From a checkpoint of a small transformer trained on Wikipedia.
Architecture: untied embeddings, normalized queries and keys, some layers without positions, local attention windows, shifted keys, value embeddings, an embedding shortcut, learned residual scales, skips across layers, capped logits.
Each number is 50 + 10 x the weight over its row's rms, rounded and kept within 0 to 99. Layers, rows and columns count from 0. The size before them is the row's rms in percent of the matrix's.

# down: layer 6 MLP down (transposed), 1536x384, rms 0.0731, rows 1214-1249, columns 288-383
# up: layer 6 MLP up, 1536x384, rms 0.0788, rows 1215-1250, columns 288-383
down1214 102:52 44 52 49 65 60 51 46 46 39 57 39 50 52 60 39 48 47 61 51 52 51 49 45 69 54 53 61 72 59 40 46 62 44 47 53 62 60 53 58 34 38 48 59 48 68 42 33 69 32 47 44 53 32 68 51 42 43 63 42 56 51 45 28 28 27 61 62 45 61 67 40 41 49 48 66 65 59 60 53 50 36 34 39 40 39 42 54 56 43 30 51 62 46 30 47
up1215 101:39 54 77 49 71 36 39 41 54 57 45 57 47 41 37 58 40 39 44 52 59 35 53 51 42 53 48 53 69 42 43 55 41 45 31 60 50 50 60 53 59 52 36 57 46 63 52 58 64 53 55 44 58 41 64 45 54 61 53 46 62 46 65 59 49 83 41 48 45 56 44 56 43 51 45 36 53 38 49 55 42 44 61 50 49 75 56 52 40 41 39 38 55 45 56 31
down1215 102:52 45 45 44 47 36 52 38 46 28 52 47 53 19 41 47 38 55 50 52 65 47 65 39 38 57 61 48 56 49 44 62 43 53 38 44 35 49 61 49 45 50 41 39 49 49 29 67 53 41 54 65 46 31 20 70 54 74 53 38 60 38 49 27 58 35 31 54 39 54 50 52 42 56 54 47 52 49 45 68 66 43 45 47 48 50 37 60 48 56 39 56 66 42 52 58
up1216 093:54 58 46 47 67 64 40 49 51 58 39 34 57 37 61 48 69 61 52 39 47 49 47 49 43 52 64 65 64 45 44 47 28 53 40 41 52 43 53 48 31 61 41 61 56 46 53 70 56 52 53 39 46 48 50 59 55 52 53 72 43 54 46 47 53 35 50 48 44 51 36 36 41 56 60 61 47 53 61 46 43 32 51 40 49 59 42 48 49 42 50 52 46 55 51 37
down1216 094:52 27 64 42 36 29 50 57 31 27 50 50 56 32 43 61 54 54 34 36 55 54 66 48 42 51 26 39 55 54 64 46 53 53 36 51 46 37 47 53 40 38 68 30 23 49 47 44 51 58 49 64 59 47 49 62 49 65 46 51 53 41 63 47 40 40 63 46 71 51 69 52 59 38 54 45 44 44 53 43 52 52 51 49 49 47 37 66 48 27 72 50 58 41 59 46
up1217 105:47 48 47 46 42 70 33 49 48 47 45 37 51 58 45 50 47 48 54 54 40 28 54 32 41 55 48 59 42 61 76 62 40 60 40 34 69 50 41 46 51 73 56 58 46 32 54 66 44 53 62 36 51 55 51 48 51 49 44 46 46 41 54 45 53 65 44 43 47 55 45 60 47 47 53 54 49 50 32 38 49 49 39 46 64 51 79 36 33 58 55 54 45 55 55 64
down1217 105:56 43 37 38 47 58 50 50 43 34 47 50 32 50 52 52 52 48 49 52 44 39 48 40 39 40 48 48 47 51 49 42 58 47 54 53 73 50 51 48 55 39 64 74 35 57 49 74 62 58 53 48 60 53 46 37 55 24 42 43 46 31 34 43 44 55 41 47 54 60 51 46 49 65 59 57 68 52 46 41 49 28 59 47 53 57 50 50 52 46 57 35 60 33 47 39
up1218 101:53 55 51 43 51 44 53 46 53 55 45 50 45 52 54 55 34 50 48 44 51 48 59 31 52 53 41 41 51 43 43 45 54 61 47 55 41 56 61 46 26 53 37 28 51 55 48 35 53 46 51 53 70 55 47 58 53 68 64 47 33 60 57 41 51 43 47 39 54 51 71 51 54 46 51 52 40 51 51 34 49 55 50 45 42 54 62 51 58 55 66 64 38 31 64 39
down1218 100:56 36 36 60 50 69 40 44 60 53 58 70 47 45 58 64 63 65 45 53 46 56 35 44 48 59 40 42 39 35 49 67 52 56 59 44 50 46 39 61 48 49 49 45 42 66 51 35 51 26 32 65 59 62 51 43 53 39 53 28 41 53 36 47 39 43 50 48 34 57 58 40 48 48 44 71 46 44 53 49 44 37 53 48 57 51 61 45 44 50 55 52 55 56 60 52
up1219 059:58 47 66 51 50 60 72 49 35 47 44 31 55 46 46 63 52 60 60 47 34 19 60 44 47 48 51 71 53 41 57 53 51 87 34 33 30 48 57 42 61 49 41 39 67 74 51 38 46 56 44 51 47 44 57 47 53 55 45 53 38 66 54 43 55 68 45 28 51 61 42 60 58 62 47 50 38 42 44 58 53 48 55 53 57 63 71 59 41 49 47 58 47 50 58 53
down1219 051:54 40 65 45 51 50 53 54 37 72 46 48 51 39 51 61 51 41 42 33 63 51 47 45 48 31 48 56 54 41 38 64 51 41 58 72 55 53 56 44 44 55 55 52 52 48 54 76 50 49 44 42 33 43 52 58 64 49 32 52 46 55 50 49 37 58 52 56 62 52 51 46 53 35 47 50 54 49 43 61 41 71 49 70 62 39 44 44 51 51 57 63 51 37 64 33
up1220 097:58 57 54 52 62 45 58 58 57 61 50 44 57 56 44 62 56 45 44 53 56 47 52 57 22 45 62 49 64 58 43 51 51 55 36 79 49 39 54 53 49 44 52 66 57 59 61 45 71 50 49 53 46 49 46 44 45 76 36 55 58 57 53 47 36 43 60 71 37 34 43 48 67 23 47 34 43 50 41 31 49 48 34 53 35 63 44 40 49 47 46 82 39 50 59 51
down1220 099:65 53 62 49 56 42 52 39 49 40 45 20 50 57 61 40 37 47 78 54 30 40 41 51 40 45 60 69 72 45 54 56 64 60 35 55 52 57 57 46 61 45 46 27 48 70 62 58 46 47 43 54 63 56 47 68 45 57 56 53 46 65 42 53 59 59 44 61 59 69 35 63 49 46 42 48 57 46 44 52 47 37 54 50 62 26 44 34 38 46 53 53 57 54 66 66
up1221 106:31 56 44 59 42 73 51 44 54 57 37 61 58 59 26 54 45 39 56 39 31 45 69 45 44 44 51 69 43 43 52 54 31 47 40 44 41 55 64 53 59 45 58 44 49 53 45 41 39 49 43 47 51 48 51 55 48 46 50 63 62 45 57 64 43 48 40 60 48 57 35 76 57 42 55 65 55 59 30 46 52 65 62 41 53 66 52 38 43 43 37 38 46 47 52 54
down1221 107:39 48 47 52 49 44 51 52 45 22 37 55 56 63 56 61 53 58 52 30 45 62 54 58 43 49 43 65 59 57 55 53 63 49 55 33 70 55 41 47 52 45 32 26 59 44 50 61 60 45 56 56 46 60 68 51 46 61 52 53 55 50 41 64 52 66 34 58 56 65 64 57 47 49 48 56 56 54 46 35 45 53 63 45 50 57 71 55 61 52 38 59 53 53 50 59
up1222 104:43 39 51 60 42 43 40 52 52 44 57 47 57 53 37 65 41 47 60 50 42 40 65 53 34 47 54 52 50 51 69 43 51 49 60 41 51 53 47 47 36 61 60 58 67 81 58 79 38 47 52 55 51 63 60 40 45 55 53 59 60 58 56 46 61 56 69 70 53 60 60 58 52 38 45 49 55 48 26 47 67 57 61 59 72 65 33 48 48 35 51 33 46 47 60 54
down1222 105:55 50 57 57 44 33 51 55 51 36 41 42 17 55 34 38 55 40 38 51 64 63 31 58 34 63 59 54 53 44 53 34 49 56 35 56 57 61 55 40 61 69 54 51 42 61 53 39 47 39 51 52 52 56 47 33 87 44 50 52 56 68 48 62 39 46 45 54 74 51 53 61 39 50 45 38 38 42 49 45 55 46 48 70 51 46 50 45 52 65 72 54 45 64 45 42
up1223 109:51 64 57 53 61 60 58 42 53 59 49 57 61 52 38 47 54 58 61 53 39 58 67 36 45 50 39 42 51 47 53 57 43 49 53 54 32 54 59 58 48 38 53 63 64 56 44 32 52 39 40 45 43 40 37 58 57 37 35 51 44 58 45 68 57 46 64 50 44 42 67 47 35 42 58 48 37 50 31 33 40 67 61 60 66 44 50 56 48 57 46 57 56 42 70 68
down1223 107:57 46 63 43 50 57 55 73 53 62 61 62 52 59 24 42 45 40 50 43 50 52 54 41 48 59 36 41 47 54 52 42 42 46 45 42 47 45 65 48 25 35 59 62 66 45 37 61 48 35 44 53 52 28 53 44 56 52 45 43 47 32 42 70 66 47 54 45 52 40 38 60 37 37 42 46 39 51 58 35 52 50 44 56 56 29 59 39 45 38 47 67 46 36 50 51
up1224 092:50 59 64 60 58 44 55 53 55 77 55 48 58 41 55 67 34 47 49 35 55 50 47 59 62 48 50 57 53 43 41 45 36 53 61 46 47 38 55 39 61 42 27 68 52 55 45 48 47 48 53 39 52 56 46 70 49 48 45 47 47 67 59 49 51 65 63 64 59 44 35 47 43 40 39 52 57 59 62 64 40 69 84 58 37 47 63 60 35 54 58 46 34 37 65 46
down1224 094:53 54 52 42 49 54 48 56 40 35 48 53 47 42 46 47 74 29 38 53 75 70 64 49 62 70 49 55 63 81 44 54 53 41 39 52 68 46 40 39 38 56 57 58 42 42 61 40 49 48 57 59 66 45 57 70 45 61 37 42 49 44 43 59 64 54 44 43 38 57 48 54 59 53 54 61 42 48 56 46 53 46 33 38 52 48 37 56 46 58 56 65 60 55 58 56
up1225 098:49 57 58 47 41 58 37 44 44 37 61 55 57 61 59 61 49 49 53 51 38 55 61 34 41 38 69 58 47 63 68 51 62 53 54 53 49 48 46 71 50 52 58 52 51 46 48 47 62 52 60 51 30 49 53 54 61 39 52 38 49 58 50 51 63 51 49 49 30 44 40 43 62 52 52 48 41 48 51 54 31 69 46 63 47 58 44 47 39 77 45 53 71 45 49 70
down1225 099:53 53 47 50 41 69 51 56 70 53 55 47 48 58 70 60 47 43 36 45 52 51 54 42 63 56 40 64 54 37 51 34 58 38 48 52 61 53 53 42 38 39 57 62 53 72 83 53 56 49 30 51 43 62 55 56 50 55 68 40 67 58 42 39 55 35 39 53 46 48 44 45 44 46 39 46 31 51 68 65 54 50 51 44 50 52 52 39 55 59 50 40 51 46 52 34
up1226 107:52 54 52 58 58 52 59 53 46 44 67 52 62 50 62 61 44 46 57 38 54 55 26 34 31 52 58 56 56 51 53 66 48 57 55 50 41 39 54 49 65 54 51 50 56 46 53 40 44 63 39 42 38 33 62 67 54 53 48 40 49 60 46 61 64 44 39 47 53 53 58 43 29 54 62 53 40 56 52 46 46 59 58 50 71 50 49 41 35 60 37 55 49 52 47 56
down1226 105:58 40 41 50 68 52 52 39 47 38 61 51 60 53 58 50 29 44 47 47 57 35 17 57 48 59 58 41 66 41 41 44 48 64 60 34 65 55 48 63 59 51 55 48 47 55 48 49 66 46 30 60 52 34 69 33 39 48 45 55 44 47 48 58 39 53 39 64 57 63 46 34 60 72 64 64 58 50 55 44 39 23 72 38 61 45 51 34 61 60 40 50 73 58 66 54
up1227 098:64 51 58 52 64 32 42 43 53 58 54 45 57 52 57 44 47 46 47 50 55 45 48 31 52 32 42 55 34 36 54 73 59 64 53 61 46 51 51 53 52 60 54 58 55 46 44 54 64 49 73 49 45 43 46 43 46 63 49 47 36 42 82 61 49 52 44 47 64 60 46 54 57 66 66 51 36 61 37 44 48 59 52 57 44 51 56 62 45 53 67 47 41 45 55 35
down1227 099:40 39 32 49 50 45 67 53 50 46 44 70 58 38 32 67 36 40 61 51 48 47 49 59 50 51 46 63 52 60 35 53 50 35 45 66 35 60 55 49 55 72 40 59 51 46 61 54 48 58 41 42 55 45 61 40 39 56 67 36 42 53 42 43 57 48 43 70 57 54 47 57 55 41 60 36 31 58 47 44 54 63 46 38 37 37 69 45 51 39 51 68 39 48 50 76
up1228 100:64 77 46 34 66 56 49 72 66 36 44 43 62 54 58 53 62 63 60 47 48 47 55 58 55 40 57 43 39 47 35 42 42 47 56 44 40 56 42 60 66 58 23 48 23 57 40 53 59 50 56 53 47 47 65 60 37 64 56 48 62 58 56 67 45 46 61 47 42 58 42 51 55 45 58 59 42 41 37 49 54 52 42 55 47 44 53 58 49 56 42 29 53 67 72 48
down1228 102:52 62 53 57 54 68 45 46 61 55 60 48 48 49 60 38 56 35 76 40 41 53 48 48 45 29 60 67 44 48 69 39 40 57 57 60 66 42 58 53 65 74 60 41 52 44 64 41 54 55 39 54 54 52 44 45 54 49 57 56 52 72 43 59 44 50 47 55 42 42 52 56 34 44 32 38 58 64 49 54 55 47 32 50 58 50 31 41 46 44 40 48 43 44 70 50
up1229 095:53 54 49 64 53 61 44 47 60 45 47 58 54 40 42 49 63 45 34 42 64 48 41 55 55 39 60 59 55 71 51 61 31 59 32 49 35 60 46 66 50 59 53 48 60 64 54 49 52 45 40 66 32 48 49 51 45 51 59 52 31 57 54 63 41 51 54 60 76 32 34 72 41 42 62 28 53 57 45 30 45 55 56 47 29 55 43 43 50 52 55 38 36 49 40 44
down1229 101:53 43 55 56 51 30 44 47 65 61 52 38 40 71 49 40 42 67 66 64 56 45 56 58 63 60 48 56 35 35 44 58 43 50 60 37 48 59 81 53 50 47 48 65 36 68 44 50 77 33 52 43 64 48 56 47 39 30 40 35 55 48 38 52 43 56 50 36 51 50 45 47 55 56 64 59 60 41 40 32 53 76 43 44 51 42 41 58 56 53 66 55 44 43 49 56
up1230 095:48 74 42 66 55 48 52 43 48 42 58 51 64 49 55 42 58 56 44 47 29 40 49 43 53 51 59 56 41 32 43 55 38 77 45 33 55 50 42 52 58 48 46 64 35 40 41 47 49 51 54 45 66 40 46 43 38 64 61 67 60 59 54 53 38 47 58 42 46 55 34 56 55 61 49 45 29 34 41 42 51 45 60 31 59 58 53 45 65 48 52 70 52 65 47 58
down1230 096:43 48 50 53 59 64 46 58 56 46 59 40 45 40 65 43 29 36 78 59 44 53 33 30 61 47 45 45 62 44 51 49 41 36 51 52 37 52 47 60 51 53 55 52 56 52 43 40 25 60 53 47 62 35 54 48 48 49 31 36 34 41 42 38 64 44 40 50 48 44 62 68 58 54 46 57 45 38 40 42 52 58 49 61 46 76 43 45 55 47 52 59 58 50 40 39
up1231 103:61 54 63 41 64 52 48 39 42 71 57 43 55 70 42 52 45 49 37 65 62 29 59 53 48 43 45 57 49 65 41 51 55 69 37 48 49 38 55 38 45 57 61 53 50 32 68 57 50 50 26 45 59 48 49 64 52 52 41 51 40 70 43 64 51 72 20 58 55 40 52 49 39 57 60 57 36 42 53 41 59 48 41 53 40 44 58 48 55 44 47 56 56 65 55 61
down1231 102:63 64 56 53 42 50 42 36 52 54 49 41 28 68 38 47 62 41 52 38 43 45 46 40 61 48 53 48 60 40 39 52 51 48 35 47 40 53 59 50 54 60 66 40 49 45 61 27 56 52 45 64 32 26 39 43 48 27 54 29 61 53 58 53 60 45 52 52 45 56 47 50 61 51 38 51 57 54 48 54 43 47 44 37 76 46 74 48 49 45 48 59 32 60 54 54
up1232 093:47 57 64 70 51 57 57 43 45 41 56 45 62 48 31 60 54 55 56 45 42 42 64 29 65 36 51 44 49 60 52 34 54 51 55 35 45 63 54 50 49 51 61 61 35 50 47 52 45 53 66 50 68 48 54 29 44 59 80 52 60 49 67 65 32 55 47 61 38 50 49 50 65 46 42 50 54 65 44 32 55 43 62 49 49 60 64 53 46 41 55 46 47 45 75 61
down1232 097:58 38 43 39 52 42 38 50 57 49 60 66 49 51 57 58 42 31 54 54 37 46 48 71 63 45 42 43 35 26 40 43 52 44 50 41 34 60 51 55 52 58 44 52 48 38 55 45 55 48 39 68 54 59 41 67 61 47 50 49 58 60 31 53 77 45 54 45 29 51 48 50 42 55 33 25 44 34 37 62 49 47 40 68 65 55 56 41 38 54 58 59 42 56 49 44
up1233 095:50 53 47 50 63 45 50 50 53 56 81 44 51 51 42 59 39 54 44 45 52 49 59 36 50 54 54 55 56 41 58 68 36 74 56 31 47 60 58 45 57 56 50 53 52 30 56 59 40 54 52 47 49 55 59 58 51 52 54 43 65 66 56 56 47 51 45 47 43 46 40 60 43 43 49 41 45 49 53 34 43 48 62 47 57 60 54 36 39 49 33 39 53 53 54 41
down1233 096:54 49 49 75 62 50 51 52 61 32 60 48 42 33 42 47 42 41 40 57 53 56 56 62 63 57 41 46 49 71 55 28 61 48 44 50 58 53 55 60 59 43 61 49 63 39 29 39 53 51 51 48 42 58 42 43 40 55 53 41 43 42 40 60 50 49 53 53 37 56 64 58 63 40 59 47 51 61 58 59 53 62 58 41 59 58 47 70 41 37 32 44 68 69 53 48
up1234 105:29 45 57 59 55 46 52 53 52 50 60 36 60 54 45 67 59 74 51 44 55 47 56 61 53 41 52 55 32 62 56 53 44 77 46 41 38 19 60 63 61 49 62 43 68 64 55 50 48 49 48 53 34 44 58 46 50 60 50 59 57 48 56 40 43 50 50 47 52 41 32 53 36 54 49 39 49 31 41 59 43 34 67 50 52 52 45 53 38 36 60 60 54 52 50 45
down1234 106:41 45 61 62 54 50 33 42 49 36 75 56 45 33 50 66 59 71 48 60 52 53 58 43 48 46 61 42 45 51 61 39 42 58 26 44 52 50 41 57 54 47 49 34 58 38 56 45 54 43 48 49 45 41 52 59 47 61 53 42 58 53 43 40 41 34 48 47 36 54 64 67 41 46 57 54 67 47 69 46 39 42 63 26 43 69 50 48 57 51 57 63 50 53 48 45
up1235 117:44 43 40 65 66 49 62 27 44 41 51 54 61 58 50 49 48 53 59 46 47 40 58 49 36 42 54 62 60 55 47 38 71 45 43 50 45 54 62 69 45 46 46 69 45 68 63 53 44 51 45 61 21 50 36 73 65 53 45 39 65 68 45 60 45 40 54 39 61 62 44 61 44 55 57 59 44 50 35 65 59 49 61 42 69 61 50 51 43 36 53 62 45 56 61 50
down1235 117:69 42 43 66 61 49 39 39 45 75 45 64 77 59 55 58 47 50 70 73 67 52 45 25 42 54 40 58 64 56 42 56 62 38 58 31 47 48 59 35 49 60 45 54 58 54 67 62 45 49 52 51 39 52 44 48 46 41 39 52 64 69 42 58 45 53 45 46 40 55 41 59 72 58 49 57 52 56 42 55 52 39 33 48 51 56 47 47 43 51 75 53 51 59 65 66
up1236 107:47 53 62 47 58 50 49 56 54 33 62 45 49 55 59 53 68 40 60 39 46 44 47 32 39 19 49 52 40 60 26 54 32 58 49 49 40 60 67 57 47 49 40 60 42 37 65 39 65 66 53 45 40 41 57 46 45 68 51 47 55 73 73 61 37 50 51 53 50 54 44 47 52 56 46 71 39 62 52 40 25 50 55 51 67 49 47 74 45 53 53 55 54 67 40 52
down1236 105:53 53 52 42 51 55 29 66 29 53 50 49 32 49 41 49 24 48 47 44 44 61 50 56 34 44 58 38 57 59 34 46 40 40 49 42 50 57 51 43 52 49 57 47 52 50 35 52 46 48 51 42 34 28 30 52 63 38 56 56 49 44 65 49 35 48 56 47 56 42 49 50 61 44 42 64 67 56 58 49 52 56 46 57 72 49 39 48 54 45 44 34 62 59 55 36
up1237 094:32 45 59 47 34 65 54 37 63 57 62 31 67 65 50 57 68 43 47 72 32 46 57 47 34 48 62 54 46 38 42 56 46 65 59 63 57 67 35 63 53 74 58 44 41 32 54 44 48 44 25 55 49 66 48 37 42 33 46 82 53 61 46 52 54 52 55 57 55 52 41 36 63 50 52 44 55 47 42 51 44 43 65 36 59 46 52 50 54 35 48 51 40 37 63 44
down1237 095:51 61 41 46 37 56 50 70 39 67 37 44 31 59 51 67 38 52 63 35 50 47 48 41 38 58 62 40 58 50 49 46 54 50 56 52 50 40 69 52 40 61 58 48 55 41 57 42 36 68 53 53 53 59 56 68 44 60 57 58 36 46 51 60 48 58 36 48 43 41 60 46 59 50 47 74 54 43 50 36 59 45 41 43 66 35 44 51 52 36 34 43 48 44 41 53
up1238 103:63 46 58 66 56 57 55 47 53 54 36 50 61 65 37 49 46 58 44 70 53 38 72 63 61 41 57 50 49 46 62 42 55 64 46 26 56 55 62 38 37 46 61 60 41 45 57 53 69 33 36 47 45 35 49 39 60 46 63 49 38 68 42 53 62 49 48 32 55 49 51 53 42 50 50 59 39 55 51 63 45 61 53 61 44 48 61 60 55 45 64 45 36 44 54 50
down1238 103:52 42 39 41 46 60 38 42 46 42 34 34 46 53 61 32 28 53 35 40 64 44 39 28 43 48 61 61 63 53 55 53 67 31 39 54 54 39 38 72 40 59 46 60 46 40 66 56 60 39 42 59 41 48 25 54 48 52 60 34 66 44 49 52 40 55 61 41 34 66 56 55 48 66 74 44 43 56 51 57 45 50 62 40 65 27 38 51 45 54 51 61 34 60 40 37
up1239 091:49 32 50 47 25 41 62 43 43 55 46 33 50 49 57 72 56 62 53 70 39 42 43 40 53 49 41 49 42 67 57 44 55 35 47 48 44 40 43 48 61 44 51 53 61 43 66 42 76 54 68 51 72 56 53 52 60 38 66 59 45 47 47 48 61 63 64 46 42 73 44 45 51 52 54 48 42 55 56 31 54 48 53 53 51 65 56 60 52 37 25 35 46 46 44 38
down1239 094:48 21 62 63 43 44 64 64 37 69 61 50 30 50 66 40 47 47 48 44 45 48 54 36 50 50 69 38 42 62 43 53 29 65 64 35 47 47 48 54 56 65 78 50 49 33 72 50 52 41 64 53 32 64 66 44 31 41 58 51 55 64 62 76 58 55 41 36 54 52 44 54 43 37 47 40 46 50 61 49 43 47 59 32 50 63 52 50 58 45 53 47 63 63 39 57
up1240 101:36 41 40 70 50 62 56 34 46 52 42 49 45 53 49 41 54 42 49 34 50 60 53 20 41 39 45 55 43 32 39 65 46 51 49 68 42 48 45 72 50 60 67 59 58 47 53 61 35 54 36 42 30 49 55 54 50 57 49 61 45 47 49 50 58 47 52 46 62 50 51 53 40 53 51 37 63 50 36 49 60 47 58 48 49 51 49 54 57 42 43 46 51 53 43 61
down1240 101:31 48 47 59 53 60 60 55 39 48 41 78 35 49 31 51 63 65 57 69 55 48 45 62 56 56 48 59 58 58 44 63 60 53 12 40 69 42 53 41 50 42 41 56 36 53 66 37 31 49 51 59 54 43 60 53 50 49 50 48 59 60 45 47 60 41 40 61 44 31 48 45 55 36 29 67 43 45 55 20 45 54 56 56 52 41 60 48 59 46 49 49 62 34 44 59
up1241 104:50 44 59 46 61 39 57 49 57 45 43 60 40 47 50 45 51 56 37 48 25 46 59 43 44 31 44 43 41 59 53 37 60 53 32 57 37 40 52 52 42 50 57 53 43 44 49 50 55 41 63 37 59 60 52 42 53 60 66 56 50 82 57 52 59 43 57 43 45 76 41 48 33 54 50 39 45 50 51 41 46 43 39 60 45 67 61 72 50 47 47 62 48 39 61 53
down1241 101:22 40 50 63 49 30 48 61 61 66 61 54 52 43 72 27 50 66 47 54 57 60 50 54 46 46 29 48 56 53 70 45 32 48 71 56 43 47 43 48 55 44 63 51 47 42 47 60 46 42 57 57 70 75 45 36 41 38 51 48 56 45 53 35 57 34 45 68 48 59 45 51 29 48 48 39 67 51 62 69 49 52 54 57 47 72 39 45 71 45 52 59 55 44 51 42
up1242 100:48 42 46 60 41 55 60 53 41 50 41 45 68 63 48 60 57 55 60 38 41 33 58 54 43 39 72 59 46 45 37 71 45 60 54 54 27 46 38 48 38 57 65 54 64 68 65 63 49 56 48 58 44 54 58 47 43 45 57 63 52 58 55 51 56 73 54 38 49 38 33 55 41 47 51 38 55 46 47 54 65 43 75 70 43 58 41 38 42 48 51 37 39 43 61 41
down1242 101:57 51 46 33 44 54 49 61 32 49 32 55 66 48 49 49 31 49 47 45 58 52 39 56 52 51 51 64 42 45 29 45 50 44 55 65 57 67 48 39 50 33 44 46 44 47 59 58 66 51 46 55 41 50 51 32 44 52 56 67 56 58 46 42 28 54 49 43 63 48 73 50 56 55 54 54 64 63 49 43 52 75 44 79 53 53 48 46 51 37 57 47 60 58 48 40
up1243 106:51 41 56 63 53 53 66 50 45 61 44 52 60 58 53 50 56 55 59 61 46 51 58 33 43 41 56 80 43 68 49 51 63 58 55 52 28 36 60 39 46 57 36 61 46 47 51 53 43 48 54 36 46 30 46 49 58 56 46 62 46 57 58 63 43 45 54 42 36 64 50 66 41 53 39 74 57 51 50 43 53 57 47 40 42 48 80 58 52 58 52 38 24 43 65 61
down1243 101:74 39 62 53 49 48 52 73 52 60 48 48 35 43 45 57 46 52 55 51 45 57 53 53 44 64 40 49 27 54 44 34 45 52 58 54 54 61 45 48 35 57 42 63 59 45 29 57 54 33 31 73 43 58 50 51 39 59 43 33 46 53 38 51 35 48 32 29 47 50 49 36 53 42 44 47 49 39 51 65 67 46 51 20 63 49 62 52 46 53 61 45 52 35 25 35
up1244 103:43 42 67 62 55 58 49 48 50 33 68 27 52 56 33 39 59 48 41 39 26 43 52 57 60 46 57 47 56 27 57 59 57 51 26 59 42 61 50 41 49 78 54 50 69 53 46 54 42 42 35 48 54 51 29 49 52 46 58 62 39 43 44 61 53 51 51 58 43 35 31 50 49 51 43 47 40 39 51 53 56 41 56 43 47 61 52 53 46 51 46 37 50 40 61 46
down1244 103:43 57 68 45 56 36 57 52 46 43 56 44 42 36 52 70 67 48 45 47 36 44 57 64 42 67 49 47 48 52 35 36 43 54 51 40 45 68 53 36 56 55 49 48 50 39 26 56 63 30 41 54 67 25 42 40 49 51 59 56 52 54 36 58 53 53 40 39 39 38 46 45 49 53 28 61 49 57 84 55 48 40 68 58 31 44 35 47 68 43 59 45 50 56 73 55
up1245 095:42 50 42 56 29 56 44 30 46 50 50 50 69 47 50 67 32 62 46 27 47 48 49 61 47 42 48 57 53 39 39 70 44 74 48 51 57 46 49 48 36 60 57 54 64 50 65 58 59 66 38 60 57 47 49 23 34 50 44 56 35 70 44 37 58 45 42 54 55 37 43 48 66 63 58 49 57 59 36 52 54 56 54 44 43 56 47 36 49 44 47 52 53 34 40 59
down1245 098:52 42 67 56 60 55 43 47 53 51 46 48 38 61 54 64 50 56 32 67 59 52 55 48 62 47 44 52 37 59 58 42 60 58 51 67 55 64 50 63 43 45 43 50 42 55 38 57 27 19 49 51 33 38 49 51 58 45 37 35 57 41 61 61 56 47 56 57 42 43 55 47 65 52 62 41 65 43 52 58 53 63 56 66 49 55 48 84 40 37 32 46 56 44 63 70
up1246 109:42 32 43 43 62 48 47 40 51 53 60 48 36 44 54 48 41 62 65 56 56 36 51 40 41 42 43 52 50 64 51 58 56 61 47 57 52 27 48 45 55 59 59 42 45 65 61 48 48 54 58 56 53 25 51 81 58 66 51 49 52 49 73 52 39 45 56 66 31 67 50 46 50 48 68 43 48 46 30 35 45 47 50 44 53 45 62 84 51 46 46 52 53 64 63 66
down1246 105:39 51 33 37 58 43 63 47 49 41 42 50 35 26 32 62 46 69 58 51 53 48 43 38 36 63 54 45 56 51 48 26 39 38 49 54 54 39 60 35 59 35 50 41 29 60 37 44 65 54 47 35 64 34 41 54 44 70 42 51 40 49 55 54 65 36 20 46 61 69 46 61 53 66 46 49 66 44 47 52 47 54 46 51 52 48 56 49 67 51 58 47 49 55 54 34
up1247 032:57 54 61 46 43 46 59 31 44 75 49 43 51 72 58 51 50 56 45 46 60 43 68 40 40 29 53 59 57 49 47 48 31 51 47 56 38 41 51 56 59 68 47 73 43 54 61 45 42 59 44 50 39 17 45 53 50 59 43 61 51 51 48 53 55 49 52 46 54 52 44 54 44 51 69 52 47 57 43 18 45 48 67 42 50 56 49 51 46 51 49 56 39 61 72 47
down1247 024:48 54 50 57 70 62 47 54 48 46 34 49 54 52 58 37 54 35 56 30 51 65 60 49 30 43 53 59 57 46 36 23 49 34 53 41 43 51 55 51 63 36 50 70 49 69 54 40 50 54 55 41 37 55 39 67 45 43 43 51 49 32 63 57 49 37 43 45 64 49 57 53 47 38 51 45 44 36 35 40 31 49 58 48 53 49 49 59 37 56 59 34 53 40 48 59
up1248 106:61 42 47 34 51 52 56 57 50 52 55 55 45 56 45 56 64 65 32 47 40 51 44 49 49 31 63 60 41 54 45 45 30 50 55 58 36 33 42 64 47 49 57 43 29 64 71 47 62 46 59 54 39 40 57 74 55 75 67 52 60 73 54 54 52 61 74 51 48 58 26 58 29 43 59 41 47 44 45 21 52 48 50 37 53 66 51 64 43 63 43 63 39 60 54 63
down1248 107:42 39 47 51 34 62 49 35 47 46 46 28 43 26 75 49 51 55 66 46 48 56 54 51 44 48 51 54 58 58 59 44 57 45 71 46 51 51 45 67 45 32 60 41 32 56 72 39 55 43 53 61 60 60 32 63 51 43 60 31 61 31 43 42 58 53 53 40 58 62 52 52 50 59 58 33 48 44 62 45 50 65 46 59 48 44 52 28 50 54 42 60 46 44 47 55
up1249 109:71 68 42 63 62 53 68 59 49 50 45 50 44 61 46 47 70 74 28 45 61 36 66 56 43 45 65 42 47 41 58 57 48 56 35 59 52 48 61 52 50 48 47 59 54 53 39 44 39 44 65 43 70 37 56 49 42 54 49 39 38 64 51 49 43 49 51 65 43 43 54 57 57 46 58 49 35 53 50 47 42 39 47 47 53 72 53 48 51 44 36 53 52 62 57 60
down1249 108:55 62 47 65 55 62 61 52 44 46 43 45 63 51 30 42 40 45 64 56 68 55 44 55 63 41 61 71 56 63 48 49 63 45 54 50 40 65 52 31 17 41 28 41 56 44 43 31 43 50 53 40 47 42 61 45 37 49 38 55 68 54 61 57 47 57 49 56 61 49 61 35 72 50 62 54 41 56 60 67 64 51 27 41 51 46 46 44 51 45 37 25 44 37 31 67
up1250 100:68 52 76 69 43 52 60 31 44 49 32 47 51 54 30 52 55 34 63 65 35 40 47 49 57 46 62 60 55 72 40 61 51 56 53 61 41 51 50 49 33 68 67 47 62 45 54 41 58 54 36 45 53 31 60 58 46 47 60 56 55 39 66 59 48 46 55 60 42 59 44 56 48 40 55 51 36 45 32 48 41 46 48 45 42 46 30 55 51 50 61 62 48 54 48 60